Each number is 500 + 40 x the weight over its row's rms, rounded and kept within 0 to 999. Layers, rows and columns count from 0. Numbers have three digits each. The size before them is the row's rms in percent of the matrix's.

# layer 2 MLP up, 640x160, rms 0.0582, rows 35-115, columns 0-79
099:445487541443517513483517413543529509549505515606465487581551414471536476519507619493488581507514502510514464502426451479479511428497402526481554501480545485504449484462532527481532508485490502439523531482512471481551540496401506509519554487
098:501491456488483569521511427467458519551486495448527451431551513520459507478494466451493494527504422460527531475553554519466486498497459479494495515499511505525474570493477519502519527489545417495460497487480456469536558540528480575436464426
095:536501503592504461562523503426486533600462425571567478474485493477557528492425466496486431605466522517464474528439537478492475436540476452522507536524492496498512527470487547510532485485482527592485517520467418473532516503555474514517518522
108:535566515529447464466528472521553493540502506427478464577502466531536468473477519529558505475596483518490443521516468514501477514463440438545578588439478468534478473552496485572498502520502512543466479539526508518469521564504487473438484496
103:433518481456481526439525463569469500524493469592509476578562538500463520456457504525458488433536482441523488515484555485554457547448488518452509454557560488479452524482493531422501469414498516505462449430451505507548567566469508478539475566
097:480525469421518468589556473531442599492485472503421478532500482473479494511475517490580457551542483520546514559488506520515478504465444517488498482478470497443542510531468509498480514453467456547474413550469473520496526591554374507490556527
097:540485498540441389522514498521494468501544484484529569576558442461608498504486534538527466476533523558534467449558486496546511466550517486480455557525561494455432432465467462552462526519478472511527485528430524488532506505607504444505480525
103:511520457401462498534442503487495471480535546505514538548452500470451502469434570560560527523496418494481558449444525470483486492459519405537520523533570497487456450494500472448493548517531491498506516446437436492481561500468520537454461493
116:514436535389480492495450517535510585513462488512526425556515526535542561495530581537529540459476505556414524480541440524480457483471523475495576514530457554486405510549520545428574503466464504539470487459556461543493573538505514592461546504
092:499553513455475567513460504492549509517432609453473465537488562472549520523585427498520505459581479585497481528493540462503481515522489522494459569478528490468479568420510488457497415444524539511482459481469514488521444546504436479476451483
095:556510399510513530547428519545602460417460474402535405472519447503496569492492514508511453502529511486492471557501506482501492503538551539498451495508496443448500565507535553471518383525502457488507491462458576548521528528541561432461515491
097:531530534433439502505469595554498422497515436503523456461513437580495565581447470548420499496488481467466563475457534445422480505482551510517525458532500502494501469536512486531498457456477523448477501551545478487524514485529561469554530458
094:515510522492528478593486480489509449449464491524471455484487564483501480542550556543505504561496543503460461429471507481528490452477536453525522548537486489550430449493529549437464478426508495535486536519507430422540519430552495458532501475
094:523426497489544492486501479482458461567526476492526537472553466457537498555514496516444500438529534560416497512333501496433458464468498487509480510516483456477549527523540414537527430478513536454443490500533482518452567529529467489527495440
098:560523513545504528504576530528527485551440469494473458530426471481505525469473532493503514499447512533470408453504471499579535479473544499564410573429562415442564496500490464528506509523608529549492555465480493575503529574471484567479574527
097:478548471462560503442518495555506511571490547498477518437536558522526472404517566530515530528472539505460438535495514477562531453551520395501510504525526483516484531460483428517566441526479463546477533475517392473479554464471522466531501495
110:470532489465524530509474492551489511453470500510517528490515506509480512465534514481460440516522460500437473473546484525363458515492472564478537592541505489450487445481457491494503476499498554515482474517480462461496461498519473464498508438
096:454498499497475509511530471559536454534563440538552494560404450522571471487461548540446449544448577515519529460541461561422485492467474523487522413518507502506463534448505486506521535564533497548408478499471445547497489543472492456497521494
107:506512466453536489500433526503458572542509513519528431452495551495502506502480519458512479492483505574486538589463479578524566550507462554539571580509512526523452453553428555522442487498570498516428522532553413576525487504542463543539504434
079:459517513581506505462517530521461512402480513482479560551586557462499475548510486536472498554433506493494486538496540471549461505496521606512505579503563546456422452454451471481526535483491513511498547561472522463515498543499486414516545466
083:487474403466575466572423463496548526548503436552529462460494472498551493472540482538578471448555497498465489485552412479510469466432505521492477493485506554556464485494478489477502475504511502527458484448436472533535535536479566511471510476
095:519457547454408534474521489507478470435475487485513493472547500557505514510522497560436497486536534584500506453476547499440500461518558426525505488456514470453502481551551561500524528592461484434470470607533531475501472457518521411476524425
101:520473505488490510542492417478532538412485431511461509498563471515526499543482522577524498561484554512498470452606495562576566502470488583462506493526466455423572501517514496506475507477564530493504530481509507543516552468446523464457526509
097:515543534522605457526502546567505492500532530504483501505517578417524449451466538452497467422506460512428541498493515557478479453435537460494468513570543481538528510512477454471498521523449504443503449542458470594512491513520509541489488449
104:508424496544513526476458522472462472413506471445453492529542492502502490462489535557469531507484537479526502450470546457472457547428509493438519470431519480558469553505435484508523514492463505521422480476487477482565451514478464462397556542
101:562504481494479530461460455414509499539518529449506539500508506452481544445453550516424447525532403488521503535514515486509475381509498497505522504446595472472474490524569515528502507539511489458457519458429513428474478559480510462423544513
099:430474465456507524528452487540490497535531512463468546551560531491515527514477502468527516562460438520507563456468472532568502540436546477466494507501541472543472456511522484451452567469485529555538496577478513550492573615494539490485452517
083:408393452521511540495579536498485472550507447515581417565506475470514531518530525473481459506435469507471525475460535507523415467526484549553496533506570479506444454517553488457413582494499465526527476492407463514435442501431446506488449468
114:509515469510585480453438497457518528497538441455542534495523450475485485464448531502560533495493465548554548508460534498446558511425539452497535530524464489494453590501527448530499549461486501465473480422487456484568480417538457508497521450
109:430504507469496534500538500555496436507439488448484404488471453530466538473461450521534485512466545459490488463510509593486494526457600551488498580526512473524468485518535526450515480495528516465498411510445524484518507494555533439494549468
090:488528470461464455520538550491573445543441489461536527440488499445445481547548544573455493508557492533506580506484531577522533538463470458482556486532489437472444583511423582472469540480562500517480474483495511524449524538515519491550547514
098:531491497478583525445560465590460531447484490495502528465566496425405499496558475508474517486545506590485468537516572505520522509474513546480524420537508439527502523491517500499482512505518532435494504513444548508505487497484495506459582532
100:492512451517595547540503459537495505572506526475536499423521489390520479503517517460568435463447529408525410482532523465492423473550539459524522485472511457504513530464481496524375417533485487469535444527506482484448545502459562461512501437
106:511521473457531481511448498524506524494534492465456507490520514498525558492465442561513499477494454538476513528472475521548470517546446460552576526511563517484443502561509409416513459422464477496528520506499482570512464433500529524464452518
115:529500504471525463509488484436506526521502467481481498427577510470435446472482515490521463477473499467474475547458517477501515457547500586446543468434542559508573511474540581437531550558541432439435527450468551465502481505538456497489515457
099:522597472511497463403523495590475491543486483470433470532469399554530485443480449511450535525493472472497535527548441536525480510516398456503490534546543458515510435505590475524484499525540524532536426501495448504594476505468527458510470502
101:500492595505579550513522527461504526486476541493553424546537501486555469481519506515532493539509464546513493567463506485533525481579509512548508563520521490418491493501415465529441503548573563481542418411462561483556495526567533533465465498
082:483492414491488488477513470588407460434467445474476411436502518500527543501508522528486492562477492511508517522460555576528497483506473414520479497528502535514504512489452409535430449566529418472574543497462459450483545548505493463484524435
100:557520587472485414492476463454591501515386390499480438501478570492457485477525501510512522526501525494464517473477524497479543466545436479506529494571546565469425442511502549507490561517456434515505542500467514454499487492506477508503457503
099:517553522494532510472558486443529513418461512509503420397526497523526498536439492496532505403491496437510487455505526474500462509499486487471548522367594473530502490509498594471470476493479486504564484466497502498450500595494465500518525516
086:499479534552507543495480426527515489531545472578588469488502536522472552456528566480471476482475468508476557510464440500434515475494480536495531484487642528491539473505471530521559523496478570573500445482527452465587547604541539481497491556
097:528518476516522519435500510429462431569543446463511465540592453451466547448510512522479486471477579502493493576514516482564530578476447488510502411413476460542497503457519522488525480481498571503487405464449535448477488517475559510527483427
099:518469511477544439490521511551502473490500523454491430560481476513546536480476534533472568513459521483438434461517549545515515497517467535534531547450532466475524450483513515560398539400500564450485503474520546519518536488484560542488551601
127:517476498468535498521487493567570503486469495497477427524516504453519463492463530587497492515490491475500434591474479483565458508541515467433470475566446517460473509482519481473505532529503527498463444533436455507556490509498466475480530493
101:554510517502488475503532486470465490530508492566403433453544509467529502510492486448496476482533466503543550511534478509518573505492463481489461510537507440526569481486494504471560525460562504498458543368518591491519514545511448537462537492
093:469507534527494413514531376491569504463525529464564481490493529513452468516532515465560552493449557491480466401491487508541488463467508493539533477484508453497585523537479443456612481463515481551522515574508545454502462466512469482582531519
097:565534497489479544540548476555484531490455469535475426468495496524571512491503485453521520527546506494518460453490514488510471489487560453537455533575503529447543505482426475482524570431510477442386445516556590523449488492576492552510560551
106:529538540515456550457484487509519475506508446510495459522481530444528486544478558456505484518523483541454503510427456543523474535499497530482454449513501540507438568486529493445486542470468485532458481516416576472486402495528468503549528520
098:537443497477560474597482516509499480457431566520493457499446518528444443483436445506501458541491540475470372385491457540525470568521511526466537530520512532495555478494477437541451522463448512560479454465431500550541601480490465520507524492
104:522560529461528583463474425526459457518508547481515483536568475550498487472373514494563449473470423538486522502513535438528459515476537458476557512538429556568496553453492548492472562494517511501423534572503506456469473505560539513524494550
085:461495540473513458420524528484469512483495468555417490534546492458510580592452490498498510467520530505514518434486511469470473485476423537498506508532504564519476531538510413523461527501456518456530561479476461532494477476525506460401545477
104:536518540484538519493482481522502453552453496476544561530535457431551441502481428496468505492424533500501497529548518468497535472452488431386549496443612496466442529487484529589579496512492502426529473476453568404514507505548432515431504494
085:513502437507471511460411541560478470553496486480475537476519477504518582473472426531520528521484547500452521462567511474496543504531493558526512501536505449477557601572462591493504490461521587503529463568499464499526571564504470518437488526
103:523525525558549499477472583513509573516448501529446534503497500534440518501488548570469501522483519500490516455533513447487576443415547527439543479508565416465507526531457507475502501507391417472541454466478457510567554484485516516508519447
098:484492579559447557417483443508561442587504498509473491490445485527546498483415490484464571464536562537549445497527460470496556510473554506546475475488492508419433466503553482510484500517529447509541473604490507427534566553495493520522552603
111:549529480465510464554518539507472478442422505492464483503486559531584473533521519462534566449481469394510474508542548507473490480545576534556549484532491464545476448540507466577480554470449521513470466492433582444478522512543485516459543521
099:517464576494501505453517449528443546506553485534571536399538536525513439543469480492550565516513513501457473541472544479566551436533490580531474485452497460609535472511519519499578486564493537428437530519495568492525473559514507434430503499
099:533464478501535531485516513509509456446511449452605497572523522574481548481437495520510503504430501467443528431484535553472489560491549502489484537512512481489448443592519434467516497493576430492484508432489516528515450504556416425528509484
101:471515518539535512495488450537606450558481475468537478566473460498479507544456494458498491501531469462485551485488459553501517433497431520538478487526477445485445449479517507542507425515525477470435439507532454538553434502477505589501505496
095:472558527497561473490498445583509486537498547467501514483461505552522543570508584451503528487476524484523572493518541542545551563470386449527493520505525539520469505494481434492499463376507458444546483513471471494460534527562504496551570463
102:566551473473482582563486517511531481477424506503501520424483515476484522480464495523549427411455519523437511470529537496508502521485507482401447475449535486434501475486457472515472485577512461532500530529533475539598515584499532489451535470
095:511475511434491526521478437473496600435552578542468531495433536530564532482440574502502483468463460548496449447536509513521479514423587475461502522424554514487430584475519487464466585509510474452463478466443530510537496489490499500522500550
106:492540515525464466462494515561451524527483467525550506435561470478436552472457543567472565465451513597481498534500487537470465512506590472558525456500513535526488423536515472478517504504438494505486431473453529549569457556612530468504465522
104:496492488418518604477455478572491573541519522466504498470437512494549480511519468508499515523559478519444467547539494584510451462470505537449515527533489466442482535498472503443451546512508535520469525586512595532409511473534551385442493587
104:468516407448577474474541457452524578465496524496522482460510505506489528548537566499524479513398470531502454495483499545450495483478483456500505532554494491452467476534519541477523440491452507457430570437496454470467494531436522429472485434
103:524531502453480559498518585541515562494501492505440474444526483506542559467482538540590515485502381455478494531436478422501448454543507450473498556463556521474463485535487569482492488424530490508486497461466525521449392461602540423424503478
085:445508533454453471464522534477462492441434475491490530492454453476522486495452560451552475535492540542561454505493498447519484426418461522529533471461495463490504571489550504512465529530466581472505516512559487450547539553524539507466504447
102:492494530433506540554502447583498537482474482487498526519570529500501524477533521480487530514507469481519526529470530495468497475476486499521519549566470501434523529510519477537529434526549478471502534475461471504546513513544520523395559448
100:490457536569435385454486597510486548487564507508577478516510479478517428507451456531423514529570488553455409564515515473512468421446560448472515527446478501444549542525569523439473486548499564518449474476512495510508529509564392425506529528
110:496490405538550558538475539559501501518432516528538513522486576458424477509495473532505517501601508542522516510511488544562414496531555562478506532527492528543448516454455480553560463492471526524451554564545525493546545547582537492498521542
099:564474458562492558417470534475553514469454519538611481522440479404471519496507459509449534513497515500529461483480528481515566496508557472474527522492463540419471432514444461500494475512509496528477505505499432533468574560456513428496468469
095:419364452494504548554429533450500472551509433492512540541527566476498527531457486520514473448430438420526503490498427578501528574424538485522495520495527473509470506482465527549494528539519493444439530474457546511541440530568528469535394467
082:499520469470465550558474499423495506514476473503462475511486509485509512392494448533496447525487554585534486484488562442434428474535546524499530567625490482495513472506442517532466510467516498524506488494440534475526561473486511535551558469
107:513444485582533512567556561534495545483452518512509427514529530516611537627539480526487518517529547517468471464550458557444525558473488524567510510425488483529506519495468492467525564408547554537501466500580538519535546534495516497485469505
093:523508452499612569469525444505505486484482517562481515497397498516477431506489475457527523485527548402450479553485564417521550496491511460507599486522541485475493451558595422445509469559464531546491479541554500480533507475566470449535500483
093:468499572499563536538478442530523479461454515565491472484537456450505489519456466475471544438556563442401481506492505526471501534479445570557571480515489495461495516556559500532486530562481491502398525570460518548546496461535479501453446448
110:508435493494574471537553474424510473515469492511555548483477574515499485490551430553487437486547481519483569462481529532499591528518561582431471499503483531499451523464555480472515522469435530441497501485413481460495514505487466529513541520
100:571519534497531502495470466451425486511474496446411456551493471462525516500435526489500431445490571473492471482457496481472489554445465483476571544480569569528488500554562489472482498454501483488487573478526510556568539473547536527402515483
086:540556545466559535453491447441418538506531492491499477496432517507520546534536530469481541512495466536575454441508460488467514517538527536535555560618457474471471486531475497467562503506565446468567494468481480439459479507532484518504536507
106:525459531510473498476493515529473427496547512504498440523430471524550528511507516464463512460472446493459567540495565482496464478513545453459523513528584445522531511467553504486487467511427523507510434557517552462513398488540583528522548464
096:465484449479580513517460506507418537543449461536499418518557478469489434479463525568539495519486456464548553472454573520520469523516453541474533469508531512518458491517565571515425519474525523541498500487434477475562510538499480456491494473